Each number is 50 + 10 x the weight over its row's rms, rounded and kept within 0 to 99. Layers, rows and columns count from 0. The size before them is the row's rms in percent of the matrix's.

# layer 5 attention query, 256x128, rms 0.319, rows 3-8,35-40,67-72,99-104,131-136,163-168,195-200,226-232, columns 0-127
076:51 47 62 43 70 58 51 39 63 44 45 45 65 60 45 54 48 32 50 53 57 50 62 38 54 63 40 58 39 45 62 33 44 68 57 57 49 56 56 34 41 40 54 29 59 49 64 47 75 38 42 43 41 43 49 60 44 46 38 51 59 44 49 53 59 48 61 52 65 49 51 64 47 41 57 49 45 52 44 44 69 51 57 60 62 49 61 48 42 53 65 53 56 67 35 50 41 51 47 52 27 50 48 40 39 52 77 64 44 62 74 31 49 46 68 59 61 36 59 45 59 59 41 59 52 48 55 42
066:50 40 36 63 59 42 52 36 35 56 65 61 61 50 70 45 28 62 46 46 46 61 45 42 45 50 68 49 63 57 44 44 50 41 57 40 55 48 35 54 71 51 41 61 46 42 59 56 52 52 61 63 46 39 49 58 62 56 39 39 35 59 58 53 54 52 47 65 30 40 46 50 65 58 51 61 39 46 53 32 34 53 54 40 43 44 55 36 44 54 47 43 51 32 43 63 45 54 52 64 64 39 66 58 42 48 54 39 75 43 36 63 48 48 38 64 50 64 35 47 58 56 65 45 37 38 49 39
096:45 66 47 45 56 57 53 61 52 25 47 58 39 55 46 42 50 33 43 58 33 61 43 43 57 47 52 60 44 48 48 45 46 37 47 56 46 44 59 58 44 60 63 36 44 44 65 45 48 62 32 45 69 39 43 36 44 58 64 55 56 59 47 34 51 54 49 53 68 51 67 38 58 50 47 50 82 36 50 43 57 59 50 60 38 51 66 59 48 50 31 70 47 45 61 51 58 60 54 44 59 40 40 57 58 43 58 58 37 74 38 49 41 26 58 65 48 53 56 57 43 34 52 43 56 46 62 48
115:53 35 35 56 54 47 62 40 43 62 35 48 56 50 56 56 58 58 54 50 57 45 60 50 56 50 57 42 52 42 40 45 46 52 59 51 32 55 46 49 62 67 61 53 50 50 57 48 47 53 51 42 53 47 67 68 48 48 60 61 72 55 46 65 64 34 64 49 48 53 47 49 55 47 58 63 49 31 40 48 46 49 42 53 43 48 35 55 43 51 46 49 68 61 29 49 79 66 15 55 70 57 50 55 47 52 46 54 62 74 48 46 50 45 45 58 69 47 43 28 47 51 57 46 42 62 52 34
093:72 39 40 41 39 48 48 47 51 64 54 67 44 52 53 36 54 54 55 47 55 66 44 48 42 53 43 48 43 32 71 53 52 51 50 46 30 41 49 44 66 44 57 50 42 70 55 52 64 57 51 52 52 53 58 44 45 40 33 39 72 50 51 48 62 56 48 62 51 41 39 68 53 53 55 53 59 62 54 40 41 52 67 55 52 57 47 58 32 50 58 50 39 52 61 37 53 57 50 37 34 35 43 50 43 43 53 48 39 62 43 65 70 47 55 70 75 28 54 48 33 50 44 43 45 62 69 38
101:46 48 63 38 43 36 40 66 35 50 35 48 54 49 67 57 65 56 56 46 60 38 58 65 47 53 57 43 54 63 73 36 53 57 41 43 52 39 61 53 61 54 48 50 40 54 30 54 45 41 62 34 32 63 56 52 50 43 48 51 54 61 58 50 55 63 48 50 54 44 54 47 37 52 41 55 71 43 50 53 58 46 52 65 58 72 50 60 48 68 60 60 64 51 39 45 60 47 58 44 62 47 66 42 53 61 56 34 59 54 71 52 50 52 75 46 53 43 29 53 42 59 40 30 42 48 69 59
061:33 42 50 53 49 53 51 27 45 50 57 35 42 40 54 42 44 40 52 61 43 56 44 62 46 45 46 79 31 48 59 43 48 32 68 50 42 43 47 60 77 50 49 59 59 61 63 43 59 45 63 44 75 49 42 51 39 47 51 57 53 53 49 38 38 45 37 33 66 49 60 48 44 61 45 57 44 48 51 51 47 43 44 52 68 53 59 49 50 68 59 62 32 33 54 37 55 54 48 52 31 63 44 34 46 52 60 61 47 60 39 49 40 46 60 68 64 52 44 29 39 49 47 43 45 47 57 46
066:57 47 75 47 55 49 59 55 52 61 50 60 43 50 57 26 22 40 62 42 65 55 57 37 37 59 57 65 44 44 37 31 47 36 41 41 43 53 47 42 72 50 56 48 54 41 67 52 79 46 55 48 49 45 81 57 30 49 42 43 46 63 36 49 57 39 56 38 43 54 38 46 55 57 53 31 53 46 61 49 49 46 49 50 49 53 50 38 51 47 61 51 44 54 50 55 44 61 46 54 52 48 55 42 47 39 49 47 49 46 34 55 48 57 62 51 60 36 37 22 56 42 54 57 37 49 60 52
101:59 60 40 51 35 42 30 50 35 41 50 53 55 35 48 55 55 55 45 66 43 41 49 63 46 45 31 46 43 63 42 64 55 63 51 60 52 46 61 55 46 49 43 57 62 66 51 56 33 57 39 54 47 41 38 60 74 57 53 55 37 55 61 60 62 67 49 50 70 45 60 44 62 23 54 52 47 58 58 64 53 56 43 50 55 55 52 54 39 32 37 49 47 55 61 43 57 36 43 55 32 60 50 49 61 54 57 52 40 47 53 48 69 36 64 37 23 62 55 57 53 65 51 46 53 36 56 40
111:56 70 52 40 35 45 54 34 54 45 50 55 58 44 40 74 55 50 50 61 55 44 53 45 32 39 60 53 35 44 49 38 47 47 60 50 39 59 71 39 56 40 50 59 57 57 43 60 57 43 62 45 63 51 56 43 51 26 45 31 34 60 42 70 39 47 54 57 67 39 59 37 48 47 65 60 38 61 51 51 54 58 53 40 75 62 55 55 52 47 63 67 52 52 49 49 41 49 56 68 49 36 42 53 38 57 48 52 45 48 47 43 53 59 48 54 32 80 63 42 56 54 50 33 54 61 53 52
091:59 50 53 53 59 52 56 61 56 63 56 63 55 42 55 64 43 56 53 40 47 60 60 55 55 78 37 47 64 52 57 50 40 44 61 48 45 39 41 41 59 58 54 65 51 35 37 40 34 55 56 56 31 51 66 53 42 51 33 52 71 40 46 36 61 45 65 48 39 66 50 43 43 32 59 52 42 44 37 47 50 51 47 66 35 39 50 48 62 46 38 38 54 44 46 65 67 47 52 44 59 62 45 49 72 52 40 55 58 50 67 37 43 53 30 56 53 26 46 47 43 39 60 49 54 28 38 44
088:39 67 47 47 52 39 40 70 49 33 62 43 31 33 47 65 54 54 48 59 59 55 51 61 47 61 33 45 61 31 61 59 43 62 64 46 47 49 40 40 48 50 60 42 55 63 52 54 41 45 52 58 41 72 38 58 51 49 62 69 45 49 52 57 41 64 50 57 38 51 42 59 57 40 37 67 41 43 55 53 41 46 62 54 29 45 36 38 43 31 41 74 55 48 74 51 64 37 60 41 35 39 56 51 49 43 52 44 62 55 52 53 38 48 55 42 58 52 49 68 46 54 40 40 46 51 42 58
087:43 39 35 56 53 35 56 57 50 49 38 64 62 43 50 42 43 33 72 59 43 42 50 61 49 51 56 64 47 54 61 50 50 67 65 56 58 47 79 51 54 36 40 46 51 52 63 42 64 52 44 54 39 50 40 71 44 50 39 46 47 26 47 46 63 56 45 54 42 55 45 48 83 49 46 60 57 70 41 34 54 37 47 41 30 68 47 44 46 48 57 45 62 50 67 49 53 29 53 61 39 47 50 37 59 55 58 56 58 50 64 58 63 46 45 46 61 39 37 61 54 47 47 52 49 49 44 48
061:55 47 58 57 48 50 58 52 44 58 71 35 25 67 49 61 54 52 43 37 65 55 39 23 58 61 43 52 45 29 37 52 49 35 48 49 44 63 14 49 73 58 55 42 49 50 45 36 66 46 52 54 55 42 62 46 55 52 43 47 53 56 57 58 46 47 63 43 39 59 43 52 27 38 40 69 42 47 54 47 48 66 64 64 59 53 46 42 51 59 45 52 55 41 52 36 40 53 39 64 50 47 41 36 43 56 57 40 46 59 39 58 42 39 61 49 48 55 49 57 62 63 56 44 42 44 58 42
097:51 65 55 26 49 48 28 55 54 63 40 63 52 52 33 48 34 59 52 40 63 56 57 52 56 55 56 52 52 56 47 68 61 48 49 52 49 50 70 51 60 59 47 52 43 53 35 68 30 59 54 50 47 49 75 75 57 47 48 45 37 43 59 63 49 50 35 52 51 35 49 48 34 28 47 56 56 50 62 68 45 45 52 51 58 54 45 51 40 50 48 42 42 28 38 54 35 45 58 52 65 46 45 46 42 32 48 74 61 47 72 55 52 57 58 58 60 56 37 63 52 46 43 51 62 47 51 45
108:43 46 56 50 33 53 73 48 48 60 62 55 57 49 44 48 56 52 54 77 54 43 60 66 53 50 63 64 52 57 60 48 47 42 50 56 58 27 52 42 30 54 45 52 57 53 67 66 35 59 69 48 59 51 56 56 33 56 56 40 36 26 60 38 42 52 47 52 62 47 43 37 63 48 39 31 52 35 58 44 32 38 40 39 55 57 50 53 49 48 53 35 52 35 63 53 52 59 35 43 56 57 55 55 35 57 54 42 47 57 41 44 47 63 43 63 65 56 43 54 32 35 63 33 57 45 53 47
095:51 35 43 48 45 49 40 60 68 42 57 53 45 57 44 41 32 55 49 48 59 48 66 35 41 57 42 37 48 48 40 61 56 33 52 39 64 49 63 54 47 52 50 57 60 41 52 50 55 53 86 48 55 51 50 36 43 52 46 58 60 60 51 35 64 43 46 58 53 56 45 45 56 60 64 44 53 49 41 46 45 43 43 53 44 57 43 30 64 43 49 54 43 35 32 35 66 71 41 64 41 53 49 43 44 40 41 47 43 51 61 49 80 46 59 49 50 37 58 47 60 69 47 43 47 71 72 42
104:50 57 52 37 63 43 59 41 53 49 49 51 51 16 51 51 58 47 57 54 55 70 54 47 50 48 45 37 50 49 39 43 62 34 43 47 44 54 58 46 71 40 43 54 49 42 55 54 43 66 59 55 52 49 23 68 38 38 62 53 46 44 51 32 45 40 59 54 26 63 51 47 60 50 55 57 50 45 36 56 61 27 54 30 24 36 63 54 50 40 51 54 51 37 61 40 55 38 45 54 58 51 40 66 61 48 45 62 64 59 44 57 53 42 43 54 60 52 45 48 48 68 40 60 35 49 48 46
060:58 50 50 62 58 50 46 44 40 66 39 64 55 50 39 57 47 48 31 73 46 62 49 49 45 47 44 47 44 51 51 62 46 36 46 56 60 55 58 45 58 61 56 38 57 55 35 48 60 57 39 30 45 50 62 54 45 60 52 64 51 62 65 39 43 40 75 50 50 44 66 48 52 49 59 51 21 41 40 56 44 60 26 62 44 53 46 54 73 63 69 53 46 39 63 49 53 66 64 43 41 58 36 64 41 54 71 50 47 56 59 42 55 48 52 66 37 66 53 55 57 57 55 46 48 44 48 65
052:54 41 50 47 57 45 43 56 53 45 54 55 44 50 50 60 46 39 52 63 48 47 37 39 51 39 66 70 54 55 60 41 51 44 62 59 55 62 56 53 48 59 59 53 40 43 83 52 69 46 27 57 52 38 52 53 64 52 38 45 61 51 42 52 55 40 52 60 36 57 34 51 56 44 42 70 54 54 58 26 40 44 62 34 48 73 56 33 56 51 45 62 43 53 44 48 25 52 43 51 44 42 49 33 32 45 56 45 52 44 52 56 47 34 45 51 41 51 41 60 55 63 45 58 52 47 52 17
095:63 52 40 32 43 50 40 39 32 62 43 56 41 58 56 42 54 49 63 41 61 45 35 38 46 37 32 50 44 58 39 54 59 48 41 35 40 49 67 60 48 43 58 34 41 65 36 31 42 52 52 55 56 55 40 52 61 59 46 64 62 29 39 57 39 31 45 50 46 68 52 52 52 40 48 79 69 55 45 54 58 40 57 47 48 48 63 54 48 45 42 50 40 54 52 35 41 48 60 57 56 48 29 57 60 41 48 63 48 46 64 54 70 42 42 42 47 37 54 51 48 35 43 68 44 40 50 59
104:64 61 60 36 58 63 46 44 53 58 38 40 56 68 53 57 52 45 43 57 45 57 61 48 52 56 44 45 55 62 38 50 61 31 48 42 52 42 53 48 57 55 61 62 45 40 32 54 73 48 46 50 57 55 38 35 56 59 47 46 48 44 54 49 50 54 53 56 65 50 33 65 36 47 54 46 53 45 42 43 65 64 64 51 42 45 52 50 50 44 65 67 62 53 48 53 54 82 60 59 64 22 51 48 83 67 39 34 62 48 42 55 49 39 57 49 48 57 51 48 58 34 39 62 49 33 53 45
088:42 48 53 54 46 54 38 51 42 46 63 61 51 65 37 48 54 35 55 54 56 43 53 56 48 38 61 58 61 34 46 37 58 55 40 81 51 42 53 72 47 58 42 47 41 44 42 62 56 61 53 38 41 41 56 41 38 43 39 68 52 55 50 53 51 49 33 56 44 42 48 57 60 50 53 48 41 50 35 49 39 54 40 36 47 55 46 62 47 50 84 34 50 56 47 42 74 52 70 52 66 34 35 67 36 52 49 55 26 48 38 60 39 46 58 49 54 45 52 33 51 50 54 47 61 49 51 67
077:50 47 60 42 20 38 36 42 36 51 62 58 39 52 35 53 55 51 51 53 65 47 33 30 59 34 57 61 63 60 47 70 59 55 37 65 41 39 50 64 61 50 38 58 57 57 62 71 40 43 35 45 53 31 54 60 40 42 66 56 50 46 60 38 62 41 48 52 52 42 71 48 51 47 47 61 48 57 63 62 57 43 44 48 40 49 73 58 56 43 49 44 49 44 58 48 64 50 62 48 50 68 57 62 53 53 44 46 37 71 51 49 48 70 59 46 52 54 53 39 67 51 51 51 50 60 45 44
079:31 48 56 56 68 64 41 59 52 48 50 48 64 66 56 28 40 39 72 44 69 58 46 60 62 38 53 48 60 44 57 47 60 47 47 49 50 58 54 47 65 53 41 44 37 34 61 29 67 43 40 58 50 41 60 63 59 57 35 53 57 57 44 51 54 46 33 52 51 46 62 39 42 52 47 52 49 56 62 30 48 56 74 55 66 46 48 39 64 57 58 59 49 50 57 39 38 61 66 55 45 48 50 51 57 44 67 34 51 75 44 60 54 42 64 47 41 45 56 55 61 45 63 50 38 48 47 35
075:37 47 75 48 62 56 51 48 50 45 49 57 41 60 59 53 42 49 45 59 52 40 51 47 36 60 57 66 64 56 61 46 57 51 44 49 48 39 45 47 69 38 55 51 30 43 60 57 54 49 48 65 49 35 50 50 48 62 38 52 54 57 25 67 50 33 40 76 42 61 45 58 64 49 27 62 41 47 51 37 57 45 66 56 64 30 58 46 54 66 51 34 47 53 33 44 46 51 65 56 46 51 64 41 64 62 73 52 51 53 50 40 59 48 50 31 55 57 33 43 54 55 50 52 48 45 42 43
089:41 59 54 44 62 40 65 45 55 44 49 36 45 49 52 68 44 35 43 58 46 53 36 44 66 50 26 47 42 55 39 75 44 29 61 49 74 41 57 58 54 38 58 58 55 65 40 55 51 45 39 51 55 61 54 54 45 58 42 38 39 41 45 56 24 29 63 59 55 61 46 50 54 57 43 69 54 58 64 47 49 60 45 34 64 40 62 40 43 37 37 68 43 43 42 42 47 59 39 36 51 48 47 44 26 30 51 42 53 52 43 58 56 51 46 57 47 52 48 52 51 52 39 47 53 44 40 58
106:39 52 51 59 52 51 57 39 56 57 53 58 30 50 69 55 55 43 32 57 45 65 40 39 46 51 50 53 59 57 56 59 53 49 48 45 48 54 73 53 54 50 69 67 33 49 49 57 48 44 33 33 46 46 54 51 60 74 42 50 49 53 38 59 63 78 47 72 58 48 60 61 54 44 58 39 41 63 52 54 64 44 44 57 43 62 49 60 64 63 70 37 54 58 28 51 36 52 51 48 62 35 53 58 41 44 43 61 60 47 34 46 69 49 50 49 48 49 62 45 40 36 63 61 47 63 47 39
095:55 59 60 57 62 43 53 49 36 53 53 47 55 41 55 30 41 42 60 46 44 51 62 44 53 61 56 54 44 43 39 50 53 51 52 51 59 39 44 30 60 63 53 58 44 60 66 41 54 50 37 55 68 52 50 65 50 31 41 16 40 47 47 43 42 42 47 53 61 57 57 50 55 67 43 59 58 46 68 26 64 59 54 38 80 49 56 41 44 41 45 69 25 45 37 40 56 61 44 59 50 57 44 35 49 54 48 56 65 57 54 63 42 49 36 61 53 46 51 50 59 53 43 65 58 48 59 47
106:54 39 42 64 32 53 41 40 48 82 34 52 58 58 31 48 52 42 64 37 51 44 67 49 52 58 61 42 50 49 43 53 58 61 48 51 64 44 58 44 68 42 42 38 39 50 49 60 44 40 45 38 59 51 59 46 57 43 55 72 55 46 78 58 55 58 65 46 48 54 57 60 63 43 52 41 49 54 56 43 54 56 53 70 25 72 46 51 39 39 51 44 68 40 48 53 66 32 42 42 53 68 40 48 60 47 59 54 35 50 55 46 43 47 54 61 60 42 50 58 48 67 41 53 45 56 55 46
080:39 27 51 49 39 42 54 39 52 31 58 42 54 36 53 52 23 47 54 70 42 51 51 63 64 44 52 53 45 48 61 59 40 60 48 30 55 55 64 43 63 46 51 47 42 51 42 62 77 59 35 34 41 61 63 58 48 49 41 22 43 53 49 67 53 57 45 40 50 48 70 48 49 40 51 66 47 52 54 51 58 53 48 45 46 50 49 43 41 62 50 48 63 54 49 38 41 35 49 56 28 46 52 38 50 44 55 52 63 49 50 56 51 22 31 62 49 44 44 54 45 57 56 68 47 62 53 51
066:62 62 61 51 57 40 53 43 54 62 56 48 39 50 53 53 49 52 19 50 42 53 39 39 39 48 39 63 69 50 25 60 58 43 38 66 42 47 68 51 40 32 46 57 58 44 69 49 44 39 34 56 46 35 41 50 40 55 58 57 56 64 44 56 43 70 45 69 44 41 39 37 47 41 58 43 37 61 52 40 46 57 57 61 49 43 58 45 52 51 26 51 39 35 54 56 51 61 46 51 52 46 48 40 35 51 62 44 49 55 44 46 57 58 75 35 52 56 44 47 42 37 51 40 36 39 45 41
093:44 43 58 35 59 55 37 57 46 36 33 78 50 65 40 53 43 45 55 61 30 55 51 41 56 37 61 55 47 44 40 53 59 63 48 78 54 40 60 52 45 50 64 35 44 47 41 49 46 40 73 70 47 40 51 69 57 45 46 50 60 48 28 43 50 41 57 51 63 58 40 45 54 62 52 49 50 38 54 53 57 36 54 44 53 59 76 54 52 31 49 67 47 43 51 47 39 61 51 32 47 53 66 40 46 55 49 50 39 57 58 36 59 58 58 54 46 60 58 47 61 60 52 47 46 42 55 68
118:49 55 53 41 68 41 53 38 51 49 59 46 48 64 49 49 43 48 57 67 25 53 31 42 43 46 40 65 50 53 53 56 42 45 57 52 53 64 52 64 50 59 69 62 61 47 56 56 54 47 34 48 49 35 53 54 50 54 39 66 39 60 47 77 42 36 37 65 50 62 35 45 43 56 52 42 54 57 38 29 54 58 58 43 45 51 54 65 64 51 52 47 45 51 49 23 54 64 56 52 44 47 61 51 47 30 72 42 43 31 40 55 65 51 53 41 63 49 47 52 49 49 69 50 51 68 36 42
095:36 57 43 63 56 43 63 28 55 59 65 52 38 55 64 41 45 40 60 61 56 53 45 44 40 46 20 47 38 45 40 40 42 52 50 59 39 28 58 61 51 53 62 41 46 44 59 58 56 50 57 51 65 54 55 47 43 51 48 37 56 63 38 55 33 61 60 47 63 57 44 48 43 40 56 49 53 41 47 37 41 57 32 66 43 30 22 60 44 38 40 63 46 57 45 60 57 47 29 42 35 43 54 47 39 58 37 56 60 49 50 56 52 44 61 72 45 46 52 50 51 33 49 45 46 38 36 51
110:50 62 35 69 73 53 43 43 45 65 35 67 47 45 53 35 50 58 55 52 50 56 62 58 47 45 67 47 44 56 53 33 60 47 57 69 35 64 54 43 38 44 49 33 49 52 54 48 46 47 35 53 48 62 53 59 59 56 51 52 57 62 65 73 61 14 49 45 49 55 56 58 67 30 53 32 56 57 39 38 52 62 62 51 57 69 44 51 53 44 51 46 41 49 43 60 61 43 58 43 52 50 45 60 47 57 51 64 47 61 62 49 40 48 51 48 61 47 35 57 67 66 61 42 44 46 43 43
063:43 61 51 45 53 37 60 57 37 45 46 34 48 53 61 64 61 40 64 55 52 53 46 60 43 31 16 45 56 59 40 47 50 45 51 47 43 43 55 48 39 41 47 45 49 70 46 59 73 41 35 45 51 52 41 58 52 57 41 46 49 63 48 31 38 49 63 65 58 63 41 35 34 36 60 62 34 48 58 51 38 52 52 46 68 41 60 37 42 35 44 59 30 43 39 52 62 50 33 48 32 64 59 54 40 57 72 64 51 60 51 63 52 53 48 56 42 42 42 41 49 53 51 42 50 47 56 45
070:55 41 67 54 66 48 43 65 47 63 60 65 46 69 70 54 28 49 50 43 51 50 55 45 53 66 53 73 55 52 50 50 47 54 51 29 47 49 41 51 76 63 35 48 60 47 42 42 54 38 55 56 34 37 62 65 49 48 33 43 39 60 38 43 55 47 59 56 42 63 40 47 50 55 29 64 42 33 46 42 47 60 62 44 48 54 43 30 67 53 47 60 48 43 53 44 29 64 46 63 50 56 55 38 56 59 50 36 54 54 39 55 44 30 65 45 56 37 52 48 43 52 61 51 48 42 62 45
073:44 45 42 59 39 51 48 39 62 40 56 37 40 41 47 44 50 53 25 50 58 53 44 60 50 46 53 62 54 38 57 63 41 38 64 48 60 55 74 66 29 49 55 42 52 39 53 60 27 48 45 50 57 52 58 47 57 56 42 57 52 56 30 61 40 47 35 52 48 56 42 36 46 19 66 57 65 60 50 28 63 50 41 43 36 59 49 61 48 62 42 61 52 45 51 59 50 53 69 54 42 39 53 57 48 66 61 42 53 44 52 41 65 63 54 42 41 61 58 59 43 63 42 42 64 38 48 41
104:59 55 47 42 44 32 54 41 60 55 48 37 41 48 59 48 56 55 34 41 54 58 51 48 42 61 34 75 51 47 37 48 43 54 46 50 51 59 35 41 50 60 59 50 59 47 49 58 57 61 47 27 72 35 55 33 66 42 43 44 51 73 41 43 44 55 48 51 43 55 62 52 46 36 49 56 45 47 39 47 57 67 53 50 57 67 56 42 55 57 26 63 57 50 40 44 60 54 59 60 49 75 51 64 40 52 56 47 48 50 51 47 51 41 65 57 27 57 58 50 44 54 67 40 40 24 64 36
096:47 66 50 37 50 56 40 56 39 69 47 61 56 34 52 45 62 44 52 63 39 45 49 51 66 62 59 57 43 30 52 57 43 54 60 39 64 49 50 34 50 39 55 51 56 50 51 47 64 57 38 32 56 60 41 69 57 38 39 53 51 45 45 54 52 49 42 41 56 41 62 61 37 34 60 57 52 39 41 33 53 69 53 50 37 53 27 40 54 31 48 44 49 48 30 44 63 43 43 38 44 45 44 41 40 51 46 61 48 60 63 33 31 35 68 52 67 41 52 52 43 51 55 73 62 53 45 52
097:55 35 42 45 52 65 46 43 56 47 48 63 46 32 39 35 55 44 42 57 61 49 49 64 64 57 34 33 60 52 59 69 63 41 54 62 49 39 58 51 56 53 38 57 42 58 48 58 37 61 47 54 53 54 41 49 56 59 56 62 48 47 44 66 49 61 44 47 49 32 43 61 59 59 48 62 53 44 55 58 50 44 45 66 39 59 34 61 39 54 55 54 70 48 60 53 53 52 57 22 49 32 68 68 57 39 54 33 37 56 65 48 61 32 55 35 48 49 36 64 57 53 24 48 50 48 47 64
057:55 44 60 57 61 52 44 55 55 47 60 55 42 61 45 56 36 42 36 44 36 53 30 47 47 37 54 54 42 60 51 55 48 38 32 58 75 50 43 56 54 50 59 53 42 38 53 62 60 50 31 28 54 45 62 40 56 56 34 53 57 57 45 72 41 35 51 67 51 61 64 47 58 42 64 68 55 52 37 34 57 44 56 64 70 51 48 46 59 56 62 48 38 42 49 53 40 55 47 54 39 36 56 37 39 41 71 53 47 44 44 60 55 35 66 43 57 45 33 47 69 54 46 59 47 35 63 43
079:52 47 47 61 50 49 31 52 65 39 61 54 43 52 46 32 34 44 56 31 53 43 49 33 45 51 62 56 42 47 47 48 71 62 40 53 38 59 60 45 69 54 43 39 33 53 62 47 62 44 60 40 44 32 68 68 45 39 51 46 57 53 42 58 44 60 59 41 50 44 53 44 55 54 39 55 43 54 63 42 48 46 61 49 93 48 64 46 52 60 33 59 40 56 47 43 48 64 69 61 41 45 48 46 45 53 60 56 53 53 53 46 44 49 39 46 44 26 60 51 61 58 54 64 40 39 50 59
068:56 60 63 45 42 51 63 49 52 67 59 63 43 54 61 41 36 54 55 52 45 41 40 51 63 48 46 66 57 47 57 60 56 43 41 64 43 38 55 56 65 67 41 63 54 50 52 73 60 21 41 67 52 55 65 65 44 61 44 46 54 57 43 55 63 42 52 56 49 66 40 51 64 35 44 61 41 54 53 38 56 47 60 52 58 43 54 40 56 74 56 46 63 45 60 44 49 40 37 59 58 45 44 51 45 50 56 67 57 53 39 57 44 48 59 48 54 35 22 56 65 63 40 63 39 42 64 39
089:52 39 53 37 33 42 36 53 52 44 34 59 55 41 32 59 37 37 41 57 50 36 65 38 35 67 42 56 28 45 37 31 43 46 56 47 63 47 53 32 50 53 56 50 54 42 53 48 51 78 47 43 61 44 54 77 38 49 41 46 34 45 54 57 56 48 54 46 41 43 61 29 48 49 40 54 56 58 50 43 46 54 52 49 46 66 53 37 54 43 43 55 49 45 37 51 46 41 63 65 47 56 45 39 53 26 44 50 48 56 39 34 51 47 64 52 46 67 60 53 43 40 55 28 35 47 42 56
111:50 38 56 54 46 58 59 15 46 48 59 45 57 68 43 54 51 59 40 65 54 49 52 53 76 39 65 69 39 47 37 42 41 47 56 37 42 37 39 60 45 53 77 63 47 64 57 48 54 85 37 37 57 47 62 32 45 53 49 52 50 52 50 46 43 47 56 47 51 56 47 40 60 61 66 40 48 54 52 27 46 49 48 57 57 54 49 36 33 47 41 62 53 58 39 44 37 62 45 62 44 49 51 56 40 44 51 39 56 50 49 51 45 45 57 52 43 36 50 30 55 55 60 51 56 42 63 50
107:54 32 46 48 48 39 44 37 49 48 50 45 66 46 29 38 62 72 50 42 49 54 59 53 57 46 45 70 32 55 51 48 48 56 53 47 50 56 61 60 58 56 59 74 47 40 39 42 58 69 56 45 61 53 63 58 44 55 33 42 40 42 40 46 41 76 63 43 35 54 50 42 47 63 43 51 54 56 44 36 50 36 47 56 50 55 69 32 50 52 46 47 37 57 54 37 45 66 42 53 58 33 56 45 49 46 41 52 43 36 56 46 47 48 45 68 53 55 65 18 52 51 39 51 55 58 66 37
109:36 38 39 55 47 53 44 59 60 50 42 43 41 58 40 49 56 62 58 49 66 59 52 68 60 54 56 48 41 55 66 27 48 44 55 57 53 55 51 32 60 43 61 37 50 57 49 57 49 81 45 41 56 46 36 60 55 36 51 63 55 50 45 64 42 40 40 51 54 45 31 61 58 64 52 43 74 34 35 27 51 53 57 53 46 53 55 56 56 44 51 48 49 46 56 48 67 54 57 36 56 36 57 35 45 31 52 46 55 52 47 38 44 52 42 41 68 43 51 45 72 72 44 32 50 59 63 45
# layer 5 attention key, 32x128, rms 0.251, rows 2-7, columns 0-127
095:65 47 66 57 50 55 33 44 47 30 45 64 38 61 51 55 45 41 51 32 40 33 41 67 34 54 43 53 36 51 46 46 56 52 38 60 50 42 61 54 45 61 55 46 33 48 53 65 50 59 44 46 46 41 47 77 49 64 40 34 64 53 46 53 60 52 62 55 50 45 42 32 40 47 40 46 30 51 50 35 43 54 59 47 46 54 57 25 42 58 43 54 43 42 67 51 63 46 57 57 60 36 44 41 49 35 56 32 60 53 57 41 60 32 55 54 47 58 37 50 55 59 70 48 40 41 37 33
088:56 47 40 41 45 63 40 30 57 49 56 37 41 42 61 56 38 53 33 60 33 56 45 60 43 58 50 58 64 59 53 40 57 53 34 28 58 41 52 62 50 57 52 31 62 50 38 66 44 55 39 47 37 39 48 56 52 58 56 47 53 53 56 49 57 45 58 57 55 28 55 33 55 53 64 49 41 55 60 44 46 55 58 53 23 58 61 43 58 41 54 57 48 53 35 55 39 34 35 58 56 40 33 53 57 41 45 33 62 44 42 50 59 38 67 55 60 51 31 66 63 36 69 56 42 52 40 49
109:48 48 46 49 44 60 53 45 54 58 51 49 32 49 41 67 38 50 35 60 47 53 54 62 33 55 36 75 66 44 42 45 56 36 60 47 57 59 52 57 66 57 47 27 60 46 57 52 54 50 53 47 47 45 56 77 41 44 52 45 56 52 61 62 51 61 78 61 51 53 62 47 49 49 44 45 43 46 50 44 51 55 63 56 48 64 78 34 47 46 44 50 34 31 46 50 52 46 33 65 37 40 46 37 52 39 52 49 61 64 49 49 52 28 61 54 49 52 47 47 56 56 56 23 37 36 56 50
091:46 59 31 51 41 52 53 34 61 58 47 54 56 43 43 52 58 32 47 76 53 50 60 49 53 37 58 47 54 52 52 59 66 51 55 62 44 40 24 45 51 41 37 58 43 59 44 63 56 36 34 46 46 50 50 37 71 32 63 45 56 35 52 46 47 60 46 52 56 62 39 71 42 49 76 40 51 54 30 61 47 54 48 54 43 41 33 77 57 52 59 50 60 54 50 41 56 42 48 35 52 56 47 54 62 62 40 63 50 43 60 56 53 48 35 53 49 44 55 68 31 53 51 44 50 61 42 61
096:52 66 54 53 32 51 62 42 60 54 54 52 65 59 44 64 55 40 56 65 47 51 32 55 55 23 46 52 52 40 43 51 34 48 41 38 62 40 63 43 35 42 59 59 58 27 52 50 30 58 51 43 61 59 68 54 38 63 40 43 34 46 52 48 47 35 48 43 51 56 46 35 58 61 48 43 56 60 54 49 52 61 43 32 46 52 29 41 63 40 46 37 38 50 56 59 55 54 34 52 41 35 44 56 47 54 69 38 38 46 53 49 53 59 57 71 62 32 44 47 54 35 40 54 53 54 33 46
103:52 47 35 59 62 50 38 50 65 62 52 49 52 36 62 52 57 44 57 51 48 55 31 49 56 63 44 38 43 54 54 35 54 45 41 32 37 28 42 57 42 53 47 50 59 69 59 44 42 52 41 54 34 55 31 38 61 61 59 61 49 42 56 39 52 50 57 46 53 51 39 48 53 53 60 56 46 44 43 53 45 41 33 48 44 42 17 62 71 59 59 60 64 69 46 59 67 51 62 63 43 59 44 53 39 61 67 52 60 47 53 39 64 53 49 50 51 53 43 54 73 49 44 64 42 32 35 42